From a checkpoint of a small transformer trained on Wikipedia.
Training: a variant of Muon for these matrices, 134M tokens, 8173 steps.
Each number is 128 + 32 x the weight over its row's rms, rounded and kept within 0 to 255. Layers, rows and columns count from 0. Numbers have three digits each. The size before them is the row's rms in percent of the matrix's.

# layer 6 MLP up, 1024x256, rms 0.0698, rows 817-871, columns 0-255
102:071183221112158113107174091131128150197140072070116128094083122125115170157140115122122171120182187105125123137122076188130096108177162111107110120158119085124167185146141116124150102138092128169102175181096096082106199094139175141135138160135133087126075134083161128125045120134151102093106143145174096177054128109119145143122171058115102088126121090167133183101132126159127106154108094140105098134115127161176086096150117137141132102103088170116103210109126153098137141110095167062126122126173088184177107126170129088184170058174096119119124123150130155128067134138163145091061145108093077196114106135117160127153137151131126135129105158090185075121133106178141083220105128095147134114159140115120136117122123098153135111153113076126152141156117139086163134137165137
091:190145160152118050175191149159144129092115141142128169101213087133166158122164097113118139133078102164156125096114153079085113181081076104156109108115108132128117106130100157082097125125138123138111108117149141136172126153099115160165078131123118145139138161120196040137065123172050172141110173103175127175116106143142096105141114111164090080172201114155102124163102179120097130099177157126167107119097087131067103186139116154120160096141185132096110054130072113081137134120105139137138112153152143105108139059126179155091136086101161087129175165137142134123093132111080162166111115157082159180128095090117174152073139059083159143124044137109114119110067135142134064085140113129133139134131079102144193150140121144146182177145128159136162092159138134122156161131151115
101:119125133143099120106156197112084177119053093128177113077131109108112068104147134120125177124121119168134100134190122152077144126126099149105152125163092025129100131136089102153176143121165186168119078128134111144105096097090071153084139138165183137092117187153117094169152101133090130120181131137054190169107142125107171115119144108115072164094174178097069091133152153155094135142143157084121185152120144122080146179095124159139107136151160074123109146140094093163132054150090149118033171121155154122128134074066192165088112134139145143120100163155147138061124118060135156182159105138097112164122122095108093163125081089076133090095180109130142119112162142150153102135071158118123159117160104179121141109123129168136102202141135110122101152116155079139114164157136152
096:119142154128114178124144149150117142168080125109070137137110129119110145117154149152106144081168160134077094115143134096168087158072090139107155055083105150163113079152163121162112117113168098163154169158136142130139188099143081109130129112155143129114128110118136155200148175127133173049127113101133121060103080170162066133163127124109147104122144107110106140163099116141163137152103125130106132187078121099188164127144126120177133103068131121147070121155147147178083152168105115127087162131145094105129095154113110093045191152109169078161165098098130179136116125141083114107112134135112121079176126146101113143131144181130120141177128185150099062147186147150148105157083068113199139165096138127120097055121168148065164094121107136108115200099223043151123118057145136
101:092122095114139139068123099087128103058162128137116171166175149151080162139122100141059207168157139089084109112080170136158148139100179130087157100105208094122105123129080139168086128193144143108109176145111171108094116071066178187095126162117128133118148095124097105160147113149116176071158129132134140152120143109185083128130133069129161123090138121135147155167120135139171122145103109112161087117111026110095141081171176146111151130081091122083162130124080142103144103124134176085159103131121168152165152075144060131085177132128121122111136153111131120102141165118071111178155116206161160155122168146134158165118124093085154176134163135091153129089115124127074151116109080148155110129130203151131172185199128103127106122168129068120130138087096084107149198147125101
096:164105084112141114131109168148105093119204143167122133140175184104119120129154149132104103083112164082108099139075102168082145137117172102137158141129052135193148146080148135149113104144089084118188145088048170092113146108105070144159167122104171056126174212131140190134144122091138159088114085143102157154133087178141116115138081086090139117153160166158167181148159097112105105113143117181137094120150068121134142105131126143141077114140143095145100180146112127101089093084109190141111111159120143086116080127158157138151120108106099092123111085080120155150157189112148131178102169193106120094108150081107112186113103056149110177130180147153103108107125120106128147105082120165214132115112194109071152135140071167091123106171143215159149145117132142106162141112113118
101:083083159123117101077177079111128179149143098052154080146148107126094078068085119098109147176075113117184103119148102131123194158128155081177156104165112135125120122109173180100148119123152154122170085167079151140099070147115163157087130120180118164140086100147153106109119094146100107102107108083119140147112143082154145143168220174114109140182099162134094101094156168136101162060191117153146117173083170154098122193197128081131141118162135125117088164142107140154120158139151160147125180091189121138128125143141123050085159179193143105114132163095141083182121123179115134143100125042142138126123161140138137093156107079173131106120128085113164095116145117099143167115133075155128152201104091125077139105131112178091137210142168136113131110097150124116125113093166148
095:168094088107140085087096155079130131090134133111086171126162150176137168104117153120154144186118106100121182163084102098125094121099069167145113136176161089218190175109107090140156078162136133075175165130122232141104103124092124121098134179124152076115108094070102132152155089176146116155119144123154153145157083132124096053164089148148104151103110127162124119104173069157094155127134108166135130104159114121121156117127109132173110103131104137068102116103139102089149109112138098140098187184105157124155137106133132141128114144146114049087101150098182125142103084106138162179107111154138151222138139183129110136073153086119140112111201118125106154166144132108135130170133084144087156122183186081119159103139130137156079108118225172117112166078097085176143145088111100
100:124083177130142116143185133216115131103124049117106129086113120080108094184165110097136121140142174110126101136079144114172175087123050150082078169113135129119174114135096143096102107185116094177176140150116100125141110135103121103151101049179195149129119152124157170124047174114130177164092118127203132104132119079092101146110100091162141164123178105083124173127152096119113126119133163125158110131117183108139158106143104162180128106111151171072106160108154182144101175139162093115126136168077170097170127166146161099178101108092125083149093116136137145121134131145118146126116069083161100076133129065177062142160138121102099143094121148146103097133140143107118105153150198096142188109167163093080103128120188150094133146126119121065163188098161139165192090123089111
098:102072139066093094130147144153091141114102117134134160074105156132113180126118110139109203167173116116105107131091109204110062082112088079179069139126098166178168116153073103105103139160186153157155109136148066118103163128226111107109156186129137130132148131157074094147160100099070096123160109130108080190159150093148129189103099159089155122167129068178110165166117135155124065134102138177151154121125138117134141135131118131129158119142118158084163134113175118098101073125106112132123166116129125103164040111172131091152097154150151105102082187080088126177113107203127147163135141117118089150147112135104089130125103129160138114176138182103171086147155157164151125122136108122152224146087142172154133132079170084135139096141080214130116144096129121128104108139082099
098:101107169129151043065095113127176179118177152143073179101175097172148161098125167123204101088161147193143130104155147154077104111121199126188148109141118128166097138141130134182179108085142148155107101176185120159155145091169108167155110171130164083118096123097112129076158076091091150137110094130077131109120124198125154144093130074203060116140163130091087132106094146074098144113136121164117116137117168107148118136107154110154151117135119141196129104110166135093111143081117104141155153121150146066151117073116113140150127050146112143140140123150139136172099165126151121210088059115152143138116153151164100100211092109160148099166107108110137131120109049105111101097180135161130158134149115103111065141126121131177161127084090107080133141129143118149117169114053089
099:174143121152125150085057165164094127141090124129164098159116110133088104164131084113209084088097144115099147111062128096084144160138170148053134138152131096174128122117155074149128171139119171188066132106161084144120162106106085174079121126160118123123107115151136171129099106126112144168144106072096117142122129162120101148123119141106098147121177155168131120160136152114160072142157106124117092114119107124075135132095217179145128089131113128108100149144143078099122098200127135090144129131138127213138161156152098140190129124050115164188186114098222144168125090122139169145115062131101142147083128151156112153133157154121102089177159129135143101086133073159168115165116034129112149127115163101126139088129099187094152138185137109084095115032180168159151144117120149
091:120082088182144093102120180112109110119117141107137091119106142126150113112140141112113154159140143108128107087089118122160145082096118166159121143200196121185144106158123185047124167158156162138197108096102158144125161134080123097167155171129134102198147071122142161113136131066093140171107147122109133170117180052145120056105109166094087147135133084125128097131111050172181177153098184140113093081075142080076096102087190123124152151094145124115135168172126108132122051101156195140155166110098148128113103112128126132132097185225086110140129199186198134104141148140153116189099112099113165110118094128099102114159139112131115123162113129148143091099146134122127101170115177130107121169087152124158110153098054144188124147089126123091146117129149075169119148118165099
098:094136098157143184158162154091144164124096119157120117111084129126177165110151094092131130099114145146115133106107108135101187113110146065153205083123100141111087109156153127051124115123124100114112091117139085146081155134129131172145125126145104193128062062109132126140188131152157145122152056104154182218111123163148162119155139157116152115111112125102158201132100120083076162109139166114159122160140088111100064092130094117139119145095144096066081157178083136143132057147141181121131161195154145135136111079123101156166138152158137173116107123086194117092104160115100126130147156134141137114117119174106133108205060084166180095171160091153104127097150102088153079188110135107101126135184178200091173101135022102123136112126079132094152093126109133112147146162109115
097:136122092089131127182165125153110089155101093126098111089115069091094113157158125104192127131124155158079172111124161124145121104151110098112203139134128152102161132126187132070105125198152154077140088110151219179157098155100087126163096120136099137095137149129125115095136114185147159149121131130140082112121124155188126073116161116145150138120070101072113069084123115170100150092128141186156148072133078103130124159138048165113121077082143163154100126149119170188119176153178127107137082044128105189119074160088122088142145129135178127198065121175127144117141092111138129129099142164173120106109081123078182110169169108123115092099118100114156120111135089147181121098130142146119079156109217106095146083124173190127144114098121094171152143101108132131114166160135201
086:178076181150126096122073113096166164151114185085189153110106116133108102142109092122128137106138153156072129062095133145082082141148084148122147172115098104101149131141105140138107097181133137096177097126117142138084115137107139100087152110138118119131097156151172126098156166093087124112138132098116124139108167195104101157104132180075162087096074136182162106136122081109115134091194127118146123150164133135151094156108158152159157151119072140136098120164083128145099079130164073133165165183083090154130086108169152157117178120213143160152147125106053083121062084156124178111164117189145141223098122172105125103171161112119129098090107178154120153139109148150170138131105151161121130138178125063053106147137127134109166105211166184083137080116194126135141138083093087
102:081103130137097111140166080143102105122139134068099159156138106111144110170128181126077158167079144132063097110093123162137088118105101144112140109184093176185150137126106073134152116060149114177122071170110167169151120123027136091105124141140100106097101085081079102111153154183112143133119153089123070156129169144138087132121135100121123146135141119137147074148169138096090149160132171132193171091179107180087130197127131129140136078089113134135137056132166089141183181069187100138155116165109116093146053142126190159105100162169139106164139093103102137202091163138116117128113146117100158076087126172115140155167122170104150120117111129099156146124162103118081087099144207082132180143111204173118156107137156144163114106139119113164104115066146121124103075159106159
096:069165076103151042128155166175090165123149075174157126138137071160146109102094168171119179153131196132120119136137081173119082103079129126117097160126118175155154076099136143169138181146124078123138137124107138100091178130138110084102190158135098108099165131179128173133133163159053121143123151126128134140125147189084157096114075123100141054141145101089065160138089158120138106103108129094082159142127114142082162176109105167135167182123171089124070173093130105092197162105151126153132133106149161082130076191175157096182109140123151116158127129142101135183125192141147058140146105112131127070134093107112138082136162120170176110170088135068072117125118083086166123147164190111132112126130123138109125134181151171129096155094069059096123136143154142156133107122121150
100:148096128095050196175111149099138145139125152165168109130132092136172197147116133165093165118149123105064111097113108115069121134096107140164150098116139146124108107128133161151143165085190154139213159113150078134160128136120150152134185064121132073099127105126100104136099128098122130140174100128133090102119127131134090140181136127134134147111078090166115104116091131180153180128155119127133063163144130204165156094136077091044179156126109203131117157119163080084097139102161072106173117190192093095083121133169147149142174087093105095078101180100071124123129115118118151226135101146114160098092146098121096164163130091157105121054122125095071156128085135130147155099117138190184142171172122132171152155168107136121143106102141116160128155094189118143082161105145122
103:141132166126122176171144092160103104133116106162149144150102133191077140144111093124089105151120128109106117118129151137097151152176137162147155093127154118145159094108070087110126141163118131121183169163049113150128128122214130162129184099122071119149113166075079123083138079133142110133138147096161141126127185157120132124148127111130095133112121101108097102111118085163066110154138048191129107129075096171127108130129161122067128144152159196176133085150155160134098163146131158103087145094087102171179113167079147117116123179108116113119157128122080075089174214079203124096122131127121142145061104093132075145127107125052143151123127158118137072157100118096117114105144169150157134087095171096139108046165197202132158141137127085128169165040180121165120077128131149
103:102128102103122111149154177129141136151165119168144118113100194121118136176111105129148165129106162110167127123067143207130103118097097142130161195110140173140129083094130029191110190133154193070131046106194177172166113161103141101151119128138122154141089063155096103152146073154156141080052138149058124110195157108128139125137084151108129141148104133108188117110202098158177130096172177148158141091164161128146138130139121124085104136114107144173132179158163140121131100100128170097079179111109115128088143155145115141093175094150130075126139151180102072145091108087117160167153110125121120165106114157152127125189125120117151102127051139129105068151115071102099122117127121124136155141051088105147125124108158102131114096109123103085121151104052139084182143108106067
099:123131177068154118092164158129132153118127100156100077117165103124164147100233115113041119106131142129151094133117172170129207134122071164136082171120106072200122143139107135104156089107154173153082088152197133087136129120102110119133186132137123091120150120142064094196110138110136146100127087088087098133146166138045109159155148090129104192108202161099125109168148146111119177128100091095082115091137108097169117141096151166128109172170121162103087124060095141169165120063109122118133119133141119126126122152126132119134105131103108188079114097077118105121085197130166114161133177099120161164140147157169172175145112115139149091124115099136137170099156152188078146144151135077090095094105169131124101142191070104188116116133112111150139134090105119171153187162148082
104:191153135138088086165105132100162083113111163113160077115138129148117106119120141087111095148166150155101086144136141143143100082146087049134135180093121070097131095124128165140162103154161109162140170118151156122138069156163133166145101140111098087125135099076124107108164147134170088078139116120110146166176119133166127126124131096150167164100135188060144130170077089159133152141114113161196085077133172129123060124104168084109139157187179172104115179189101123093151076109085159147113106164179149118147107123165116150162170095110112154145171101158160124084119126120129183153114093138142132107170186127141123142027125114130121154089073134198139095155116111171095144161055140188087165100115127077093191098087156120083119140030132119134115100103140105090176128177110124
103:154116084141173097119115157084123114116141090096114158087161095140134157116149158120154115183179114154111111080121134139137133090157106214094110125129126170115162075099152103123162129108179129108130167147143086113118098121067170137104110089131053112143100183097118177067133116077152133081114150148144118162108110118146156101088106103148219103163088158135070118142131135135130157090062111152177159143160058146090156031124089100135126147081176164154166132096151107116094093158142118128123162137127055159092172169132122118101102112134166104137161093126156116094103106106169150127125173255112107106177094136133126117102084101138148122180152131142160119138222130081121076132138149157096162104147113054082113103128153194091163119132130147161099149104143164171160167157133150
098:126105177156132101160163126130131173085089159139126143150065112123182176140097134130136111179171148123143141126111084137110125118125127185127095119114098153132157203170135166090156124071112149076148095189138072147065099069090155148200112157122142083118148172128133202158133071110125106053084149141101139101066141164119123071133086147089137104094158143090057127116207106107116188097111124116098169130116115139187091095141083125102102096133162090175119133111117102053115124118105135148130113142140150154110104104099168057184120162097149128131142182040172112082175104130134137136147091121152112142096141094098156129121132091153126102161059147039132125133148101139152105160090145140160112124154122114103159108178165122082187207084143159160105165159137128121140114142127167
112:147119139158127194125198115082128158103097095135145122125155146171106063080167131146135101144105089138133132134114133113125110146174152173094146084118110083115102131146121084038120091119119103147125072094142109172121070123153153132126105206118146158095172191155143146098171150062109101119127080117100182157148164093141134094111153158082161135145144083068112156118178179167114156151104107149120178073192043129150092087150077088153113166095145101072126105166073120146131119141119138152154144131151193064136104112088148082119115193152118146161097110085087145173134162147124132117172194143070159135125083095178129101072165163112125136174158167100104082112154126119140138157164125149137158132149149101099137108149142148063116172116139079101135122125129132162058196114061119
103:112160222152114147109165069156124120159198123160155122130082117119100142075157186108142178132088149068083101102088114133169131139132160186104159123080110155154131089150104135106121108137168115072193100135142133098152183064149126146090152132091068168131132106124095131139109090103071173118113149135068198175120145172114167148099152080103080149136136131140152128146161154133131221094113141149155150144129132079160153106094120156120172137095150121081099155073111123121125147122133145095183117137121128117142154094114148165141141097124154160092063132186107118148128114102125185146088072148114077102115126187117130181114109121198084115091203156222131110117123131184113141132078091068127065138144094114091148144085160100121077118108136062171101172142162122124137114125121087
100:155104115092083082082115169143114146127123086135142112085066117161050171121085123101128079113121062112145142175136124135218108158135200130140129084129140098121136099151130100118120101129143135146123109165157178164086168122108143136112086135145163121124153123106149132148079133115185127050168111153136149175007143164113113147157180141150102162091123105181136128133131106134147149053104151137144089123143106137151128117136146097102097174142130117165152158149073139146142093097154097085092154131142132157069152131134098158100146148111143079143178135079098135140104111156124107118184142167227110175094091145164030137165064120150070147124085180214122082134096119157169115128150118167139161165177124108127155072116111169143109175132150124127089079154107161136069100136147155
109:205093164162132109157150107115126137168133139138139159098202096136081073138116064129131059173144078140160111128096121181109141141125126137132125124130121113110141063119146156137105153128120131136135142199092186112168158144124138100085102080153178158170121165110113078019102086106095156102179117150100079167118171077171094129093089132072158135147192121145124083138134109161197122142127110088131104158074123167090165152134149109101099159149174166117142167109147127113166102118126125135162130110103072127168151140156111113145143115127166156148117103063155115082157168104156085110172041146175114103082146157164147112141115168071092101114067131065127119153198138131127138115131136114076119167118128090133124169181133128169181199175134103098111127150145154155145094066067105
092:122092149121119153167140082141175156117123125109151112156144077152128050103162150157091134145128131118145134121119084176092075115122151169136167118144103170123094134147128091128133086097110159157173138145111083187092107091069178170128108129196161118126185099091108116134160148142077160136115172116136107147095065084157130096100076129130147148085225142123153131090161190095162176152112094137113148121077166130142146190157119147101075142149081099124118175127096167069154111090161105133137176086122158131132106127117109185134156123154103142128137109108152151124120164137121115133125096084112153181073162144095083147134124123082125101155179157138030167118007160174147161106152146114114080144150130122116103135106071107097105128072092166139123099215104185117141068140154184
103:145105140175118089142166129100166174180124146097088079137120180094142141119103124103078098104099162132167125145127127101160139156162130107079111139104161143103099100140112094137070127106143090157170120096167130090147190120124056149110156130119173135102106084156166088162086179160152060131168171115132117061077140126050110132184100168116086083108130154092139120150161134105131096124197098072157135121160097050183139176100148139106145131128132130115090106164183123134138214145119091103160148125186117109129146139151169183124134100131152174121116104135104090140087138106093106145133132149106153164119118133171159161105072129177103110092136136123133148029152109189166106118098155106105149078137144092062098112085133165110049142142126140225092140118209128160103138143110166
102:140134153120103180144140038144100101123143109189131108155100123128178135138154124164090123124168184121081195111149154120122113177087099110150109125146139111168153152140183098134161161108171130131129101110117112101095126117156091105125067148128125138093107131184094080169146077074131094248089118129146184110114135107109127178145100162145140138160119099165124173130167139161144130114098158117168034138062164095093158160197122142145112070193151094138112150129103200124128181090167127131117139107082120164128140134134189168147122141102180164117143145077085136095098135109139114107064107106146138120183117101141174120114106157062108078102080111158137141136110135135141124107147090138115133128129084069068176184061105122129074129179146169196137087071077156142126124113121111
098:127073152092130103114162145141185089178121152108085129089162106145135177137178153102168132102189143078126140185085083143156026117152121122111169106161108131168118172142119120122112122158138120135088095174157129124115107122087108116096141190228140109099144145142139015147122146124134130122162126136135093118115104125139122149104116145122121183137094109080157128083165075058122154103123199126075158148157106134111121169122124132150071136070127181115065191104098166181114115125119129099121155111058152143204138154167131104132133137092169128126120178149045113106143163069107086131179157089126132120153157125125096123139109127099138158161128138128178147067130179107157158123058066156130084148175121150156122115170109091092100093118132104215069128149112130137151138123107119
101:069124144184153112136097173054110150147137184197150194197088134102105134150138130148139141081125069093114119079145118126079153153216115135105103121159098214161112121099149122129169187109111165070093162071099092116155110132095140102121102126118087094129146180135115108125146136089164123130129112091069126103171143128126080108053152109085157113183159094204099075111141106161171151125081177167113130157137148089146094132178134148139121107132124161138145192101106152109094161144086141127177155139174169183106071112132121064127163104151174117105062080125095152146123152132095116158104119162122163103130146120091139135079093115028116148115141138099183072101142124132103130185127139139087102133106119109110097120186135152178140171103151088162140133153122193139112120149126118
106:126069148143105125047136162140183160134217123149142081156094081126127136170117119142127075085159140090138110129086149175137092160071154116179104134137151147148100086062130170165086175096168107164129112153142109116094101201108170074064199099093052161128084119150143135123109122141120169102123108150108129181125117191108109179158100156060148122132095149154117116108166133100100169123123179095171076111176093141100150135160153133177164095089160139132075065123148121134079144126135132107073134135151176141157168118106131147088106136135160170142138125160156099181157096068184128074091164084162135121094144092163074147161153159148163177089127103141101118118123088103167138109067124084163121117144097103108136100089106126127114162157149121067107161118198105109164095146140100
099:146133152159120119131095070142167186181152166149129145123121138159139198124091156119091129105143182109115116150108173112141102170126133129143168112109125146159075113095139122125054137104140153113082123153152132168105102143126148132163124134071105090132124143122104118109152135154094121097080141097100159056084109128116133138133090115142138056148188175166147086184144207076132115079083045164085133096181146148135119092067151113122078113145148128110132084138061168161095132155153138138097145190187105126072112140113174084115134198077069113101154141109085152172128133171086129120126167173117194118152156121107114127062187084140099109119178076128184163162079105077131182145142143118146126102119125108178148158092162098120066139175095190152113123058141175136106117152113123
104:119088148197118099110033125102145118106085133131170170089127139142122121097141133139100152098170159097162129067099145096101166065094100145155109086135140099148162131150124140165122156115130072075130084117064142129130188144079119182107114109079156096117127205108104079094152167093138119155119196138040132091098121179140152099177125131110107127135152090178129155147180120149102137140171105114099152131152191137091173175113122118098177127106160085138124148141071133122157127107121095192104102082119084114148101135162166149166140148128162136179109218128101125090107168147147136159108174131188138111142149165135077142113112178130101127083174098087142115176109154141097151117130097064169164135145117170074127158115175102118136128175080147111093173107182146042083125152152081
104:119132131107098189145180109106134096110136139115111078118172144100146132114091138111113104127097156151096188143151128129081166065091092127174121142135193125112133116088135124100096098108119091064131117058176136174164129139095166148187135153131070127140144134085204121147188169148102132109148139134148129132125074106116101099140127114163129161128176083137124150116135215147142107106158081099199110137171109087132104138114121111176195148080138105073152097114106155068116127128159097137108148122165008105119067152175112170107122113100147155117129116151134133138113091129188063110158102174089092133141141120112168089116172181106143105153072153148136135145076184169144132126149096128148131207134087112139112126074166122124139149140071188186120136171072152192141169076080100
100:101122195126149087116112144107130160092130107145136184195148069169132139097148112130089107145105135072163152053132165118143142123055107174173132134098123178118138098101120127155097179144057120100083117168119132137196124143137114130194109092123090130101130150140150129177126176193168111117079119095126088116101112161125072083113133034120061158091158144084134135162121108121155119067099093071127097099202120104104148183126095156118131168070193099109118075151152109168134135130142184156103118132207136089144129192178116118147113130129168078125105165135158155135166082112142145159086121146120168111141103116128130097117175130120153152130093111171135146180089162139150182111085138144087178143132088141117099110103109073065159144106091085121144161110082125125110141221138126
101:212113096170132130146143161128114132064190143119125078138072189177158171090109073133139143166082115149171111142126149116079199140130177120113105109131112097104054085111135138237109118189197122132154181103149134122101134129158071171078110165153141158127051140124147099132147118117129140152067144085181137096078192099156164156127101101130129138138149108115077110126143198132142115156192094126144118133113125129073166126128169175146085139119130129169097126161078152144119134129108146114097089109179090086133127156130135129117141090145148173101124138104080044120087175154138123087085070171115180080083102105065120142199118125152137093087121113113122115113089188127135159080131098175144146128133113149087086086146107134172100123162139161158118084103125133167143132143152141
096:120157126118149148081091150113174183178081103129126135118160106091159113096159134111124130165117120196128100110115076134093117091183111127076132122136138088104128148178130150154087141140132138156144096115175135085129107148119122150109104099120120098142163154143136096140138166099135092109217121090156121178030166174176119092125063119127133160144144137105145179131128120150060089143137118128117152120152081117186105059123061094098077102114118174136105073141106113164147239172150104135098116155149149149145105156152130194164168139194150122044191141085088109121104085150179112104109142137105141095161086107113142193178096088135139131161107216178142106167076108109150183109084069120166123154114115088124129106118184186169146153117116132150107116152127153133090158143123163
101:096140119100093119087131206200050141179160145146142097163190133180156171052123180068143166118164183067156179144093069135106152153140130099108157094149077085104132131134107090165082128087141119099129084113112124097145125112169126136123097167123147118135138156173174122080094098153105130145152109174075142179152164186104067144134108117066138134182152104108111110151131119157129124081116133090157106111106084046121134114143152153154109136062147104164126102116135150081120089127164103168181167119124167100169146086130110171126054152088154133140172132129125145126142162153128097086136102075074137159145117102167142098158157136086081190136096144120151120119099151124109112100101159096081096152144156088070156138163154106195143103138179070123116142155200154167133124100176120
103:108162116055145158138143129140128144161082130204110159112090136082141135086105164078141114086107126097111107147143129150107117176071131099158182163155167134131096078049163161121167129175185201155132117041154099089118172152099137161099120092137066085085120130141117134149197165127087132128149157134096127101127121149122158140111149135126095079117091133118078107129193146136167156169136160119134139125140156169145131115119150117135154115084118151166087174153153151153093109149094148203183134117111148165109039124127159138102125158114229172090148173187156131118046125090162079146173125165115152088077108136076139148143090126112131122138131079138075137115096117145121127180093118111120166170079160076125128137136115115068157127100113194110144137127106170084123111155074188
103:097140118168070092128174111161130178091144113114088103159099091186126141105123146101185093119089122080113122160093088140112142127070127126102098130134152157128135089147132108106147131131155167181068096193171153147179163115151173131139118208116090116125183102145105124103058125110156180091129144081131178115130105136106159169200141130101087120148120131150218138159146143147118112109175104146134161135115088112160133144154147126195152130144085118173137107086103146124139145112183117138048105126144058138114161133103122103130106155129206120169108156057161105146126155175149098067061129092139143155134058176138123115166108102141093148194102108154032112092123136141173063133119100153112168134110084099186144152145143051131122070091134123103095146086106120189125143131136145
107:120120124180132110135138119130148138139153106075152066153148113131147083149148111102068109103096146133123166137135154149120172156084116078164130135149072157095129115137121098101162192115141140103113142072108130127101115159142136183147152080147039123121150138105142135087106181172136144132137186149154131127177137147127123175099164077119158157159128157146180107100152125141180100138124094180164118119099047190115119195164161140156096104143109095111073091122089154125117127139115131126170171152147075105117097105130070089163149120136128180116121151127112110134075165088138135129147066144055144113113103067029133144186143113188131137171114192025141147105106143127109104063086151134142151171144139107134109058138210060152163093139090140084080138087118076173128120139134094
102:153140198129148137139144108144094135125138142124163164149109100141132148174132147132145134139140151092132116156157201140101120201094118148129120113110111125177129162065105107112103114100130116178182166170134120083107167091151130080125166145149182076064054082122126104117192092128133167121140134154124083157097059173129175184116184155131140112107112134128131118099150114134116171116151122138149136114111121104160111136185147128112116089086110093137136046114142166116145089108137142128135122198188138108146086149131145100190125108124080141122142164166125181068101130110106164097145182159125101165141116123036167113143160089155083130083170160090165117075066174121144053072108115104107189130144115107102084055109121068096187107051171133143157162069164115095106076103137139
102:154099131124141144091186144107095180178196175172157064155144144140145120101147106119167154145156139085193142190129132150111148091122167146159168105176150098155107136145115148086126161189167177093152108164089098076111092149077078171106098125108117114111129084156145126107111176150085099159095199070104188125113138141118105141098110125095110103131116125144132074090128156136083121081121191105150157125151152171106096140145144092092161170146151126124086130108161162107099110115088166148127152157157159062171123114125173139156114081087081165098123189087100143143153165062208098110161100095109126153154109153177157141079064150113139075161089139168067168108109153125168110105113132090089129119066107127078091112098103109075122106155168138041093153121126147136108095102166090
096:133136164136166146136134118115171123169088155069133120122094136123139090163096135171154153157095107136127162084127099102097112160102151093157136050118096128139125116134162168064172119114125097078100141128093121128156144094066151140164152115148137186097106127074100097106099160185150164040116166177173118111113138149150122145144072137145104083108089117153151120132140117153133159072126227152095147122141128090166180107128099120174154189105128115090182124130140089114073069139126110140161105088090127172077172183126155171130149129154205110129099082170094169062108141073091190095093147062142142187104080133154081192128171143106121077124156142093125160105158106169141153182110174133144101100108108081175163115156123144135153094123193172141138164173115131118146116152063135
097:116122132153131102149172090173148176152092115087137099176111083143092145128148163180193140145151132122139167126081048095117102079118191112216096128089175131205116134153099088126159102130121150122133157085144161109136110157092197173173093102170130113118144110115132084085121159116073145120117115114067141037133133151120117110115105106092138127104139043119097185143172143130184090105121187066115095130143168161109192155153076134124133086116071104080171136101091135155119145143114117143114169147118163152168186120155153087124096167115150132102085095164114179124095144128194083072112076100126098153105106118118126114107146115140138113115169116176152125082149105165061145185160136076117179094128137131120123184131059096155134148078094150146093142085132165145096133169147113
105:116097165134063110126154111133097112143114135129155080123166184131067112155139125144067131136159164093155143119144155077133140169125139171121126081100121188157103116114164163173110200155139135138081192129097127151097136118179117116150103204138127092085065197176100110127105228182112163134159133113142071173162089155168155081156186137066104195123088140130134095132149127140095114145138155135145158080141148102080205139136143144147175108137103107096087086101125117092126132108147127088120081130093214128140127107163059105102131181104139104128116158154125160112078170086142081123088125111128097092140086143127100128095136081058165166171112119109172113119152101077138094135088095149138102176082179189147078119112164137122129108150100179073137134153165082134119131144162118
097:126185171117172123110109114140172154093124122201039126207168097142118208051159163153117125111133149096177114123180118177096163121134173177138112167136104129113142123147108149148168115139133085089082101142103091060079097149130166106111104193084142095080129128134117152107212088130122154162087096142165155171121118185116118131175098138135156130106104214165111073102124101152125185109146129087096117156151097133112095111141150132087123124116058157105115131133162119088135098150136145086110163093093153088167095145155105122125137120091083163135123222098167184083172117161162177074155138131100148125141127119118141105166163126064185153142074117099137054117120187102086136137115165117138123099117128118091164128067140147110165118147120109126100130123124100167108115173073146
103:097095089084153045150177123162127114106150207163128127117184111152145144157134040149170115116124183168167120116150153133166118138111135145100138186164080101145113147144126160118141135131122157106176166097137158215079112063165094123141128123138049137079074124122166133120147123120136113140151108100149125180148119135108138128100120161159170170137158109097080154121123128144131159137169089148138119088134121086113088160078121109088162106099041168126072133145117092161124137136116109201050092123137087114162099130135154160108097083120162188153128178107107091089152144099157137164174094171099130146126095076134117116155126067137102100086151153158122083090199110164101134114118175159090132151079155184149142091165140152114125160173079185083137158135033138123108131118162082
095:119186114151143108115080114137095144134070122175092149136096166109089117189141200110125074124141144143134071129067148184135132079088065181108119140155136131098140127089122159122194083211135106080140202088131164162158146148148046120161176148137132106110110134098145164101155098111126115144153134106094153140095120176085131143095116138167175140098096101152144149122125119126097124166176053148125102103155150112136111089190168086147161175096153130131137157171053110148088049107091127119142105055119157163100145082144098136097148109135099085192107129150103077123176084182153087163099139156155144143154170172076079093129120138120087134119141160104165082179126155106123102149173133162090167209101141135116098127138156169151118127121111173161134095113177125097093081144130123
107:104097117054152083119122179114074091117156126075167144125199088159166197078083122129094168142121135094140120156132118109121152072041116228116132093103148133118144142143125120140159163132129111075119123159116152163147130112097105112105047141179129080131129106152087140131111094103138134116194087119096113189141095117140085116134088151116149120128115123108098175111135148121157139127144170148103168105133112109055127136159109154157147090090162157127091122218142156165158177067194088084164187156115148150144080151133109163100123163145149117179077129119151157124178110175134121066039077120167154157110138108120143128137151179174092123119142114158144119079140082136162097084117103097164094138116127090143099116143190119109110120066151137139182160104158099097069144168169092
107:102137113089119200124077130146111104100134073168139101179141128117071067131090121153124034176094156149133137097085158141157089083124086181147175104092184141151139134150142102111133169146151073181094126136094124145077208151096123097041099109151130160121136132193128118145082060148177130102154154141183082083142090178070174100188101142098133143136131134167144154141125078146131139135125093162094134158107117103164105139129129164139174142091140088118155116078131119106139191182145147140115143113120136144052110166129128121126133091138179129136135167149125105143127058177130183158131101125181164116087123082103118115148160122173109110122098204150084050129150174143096152111177085139107119156152077138125158112073114151114185157098137086176141147129112065098150121095125132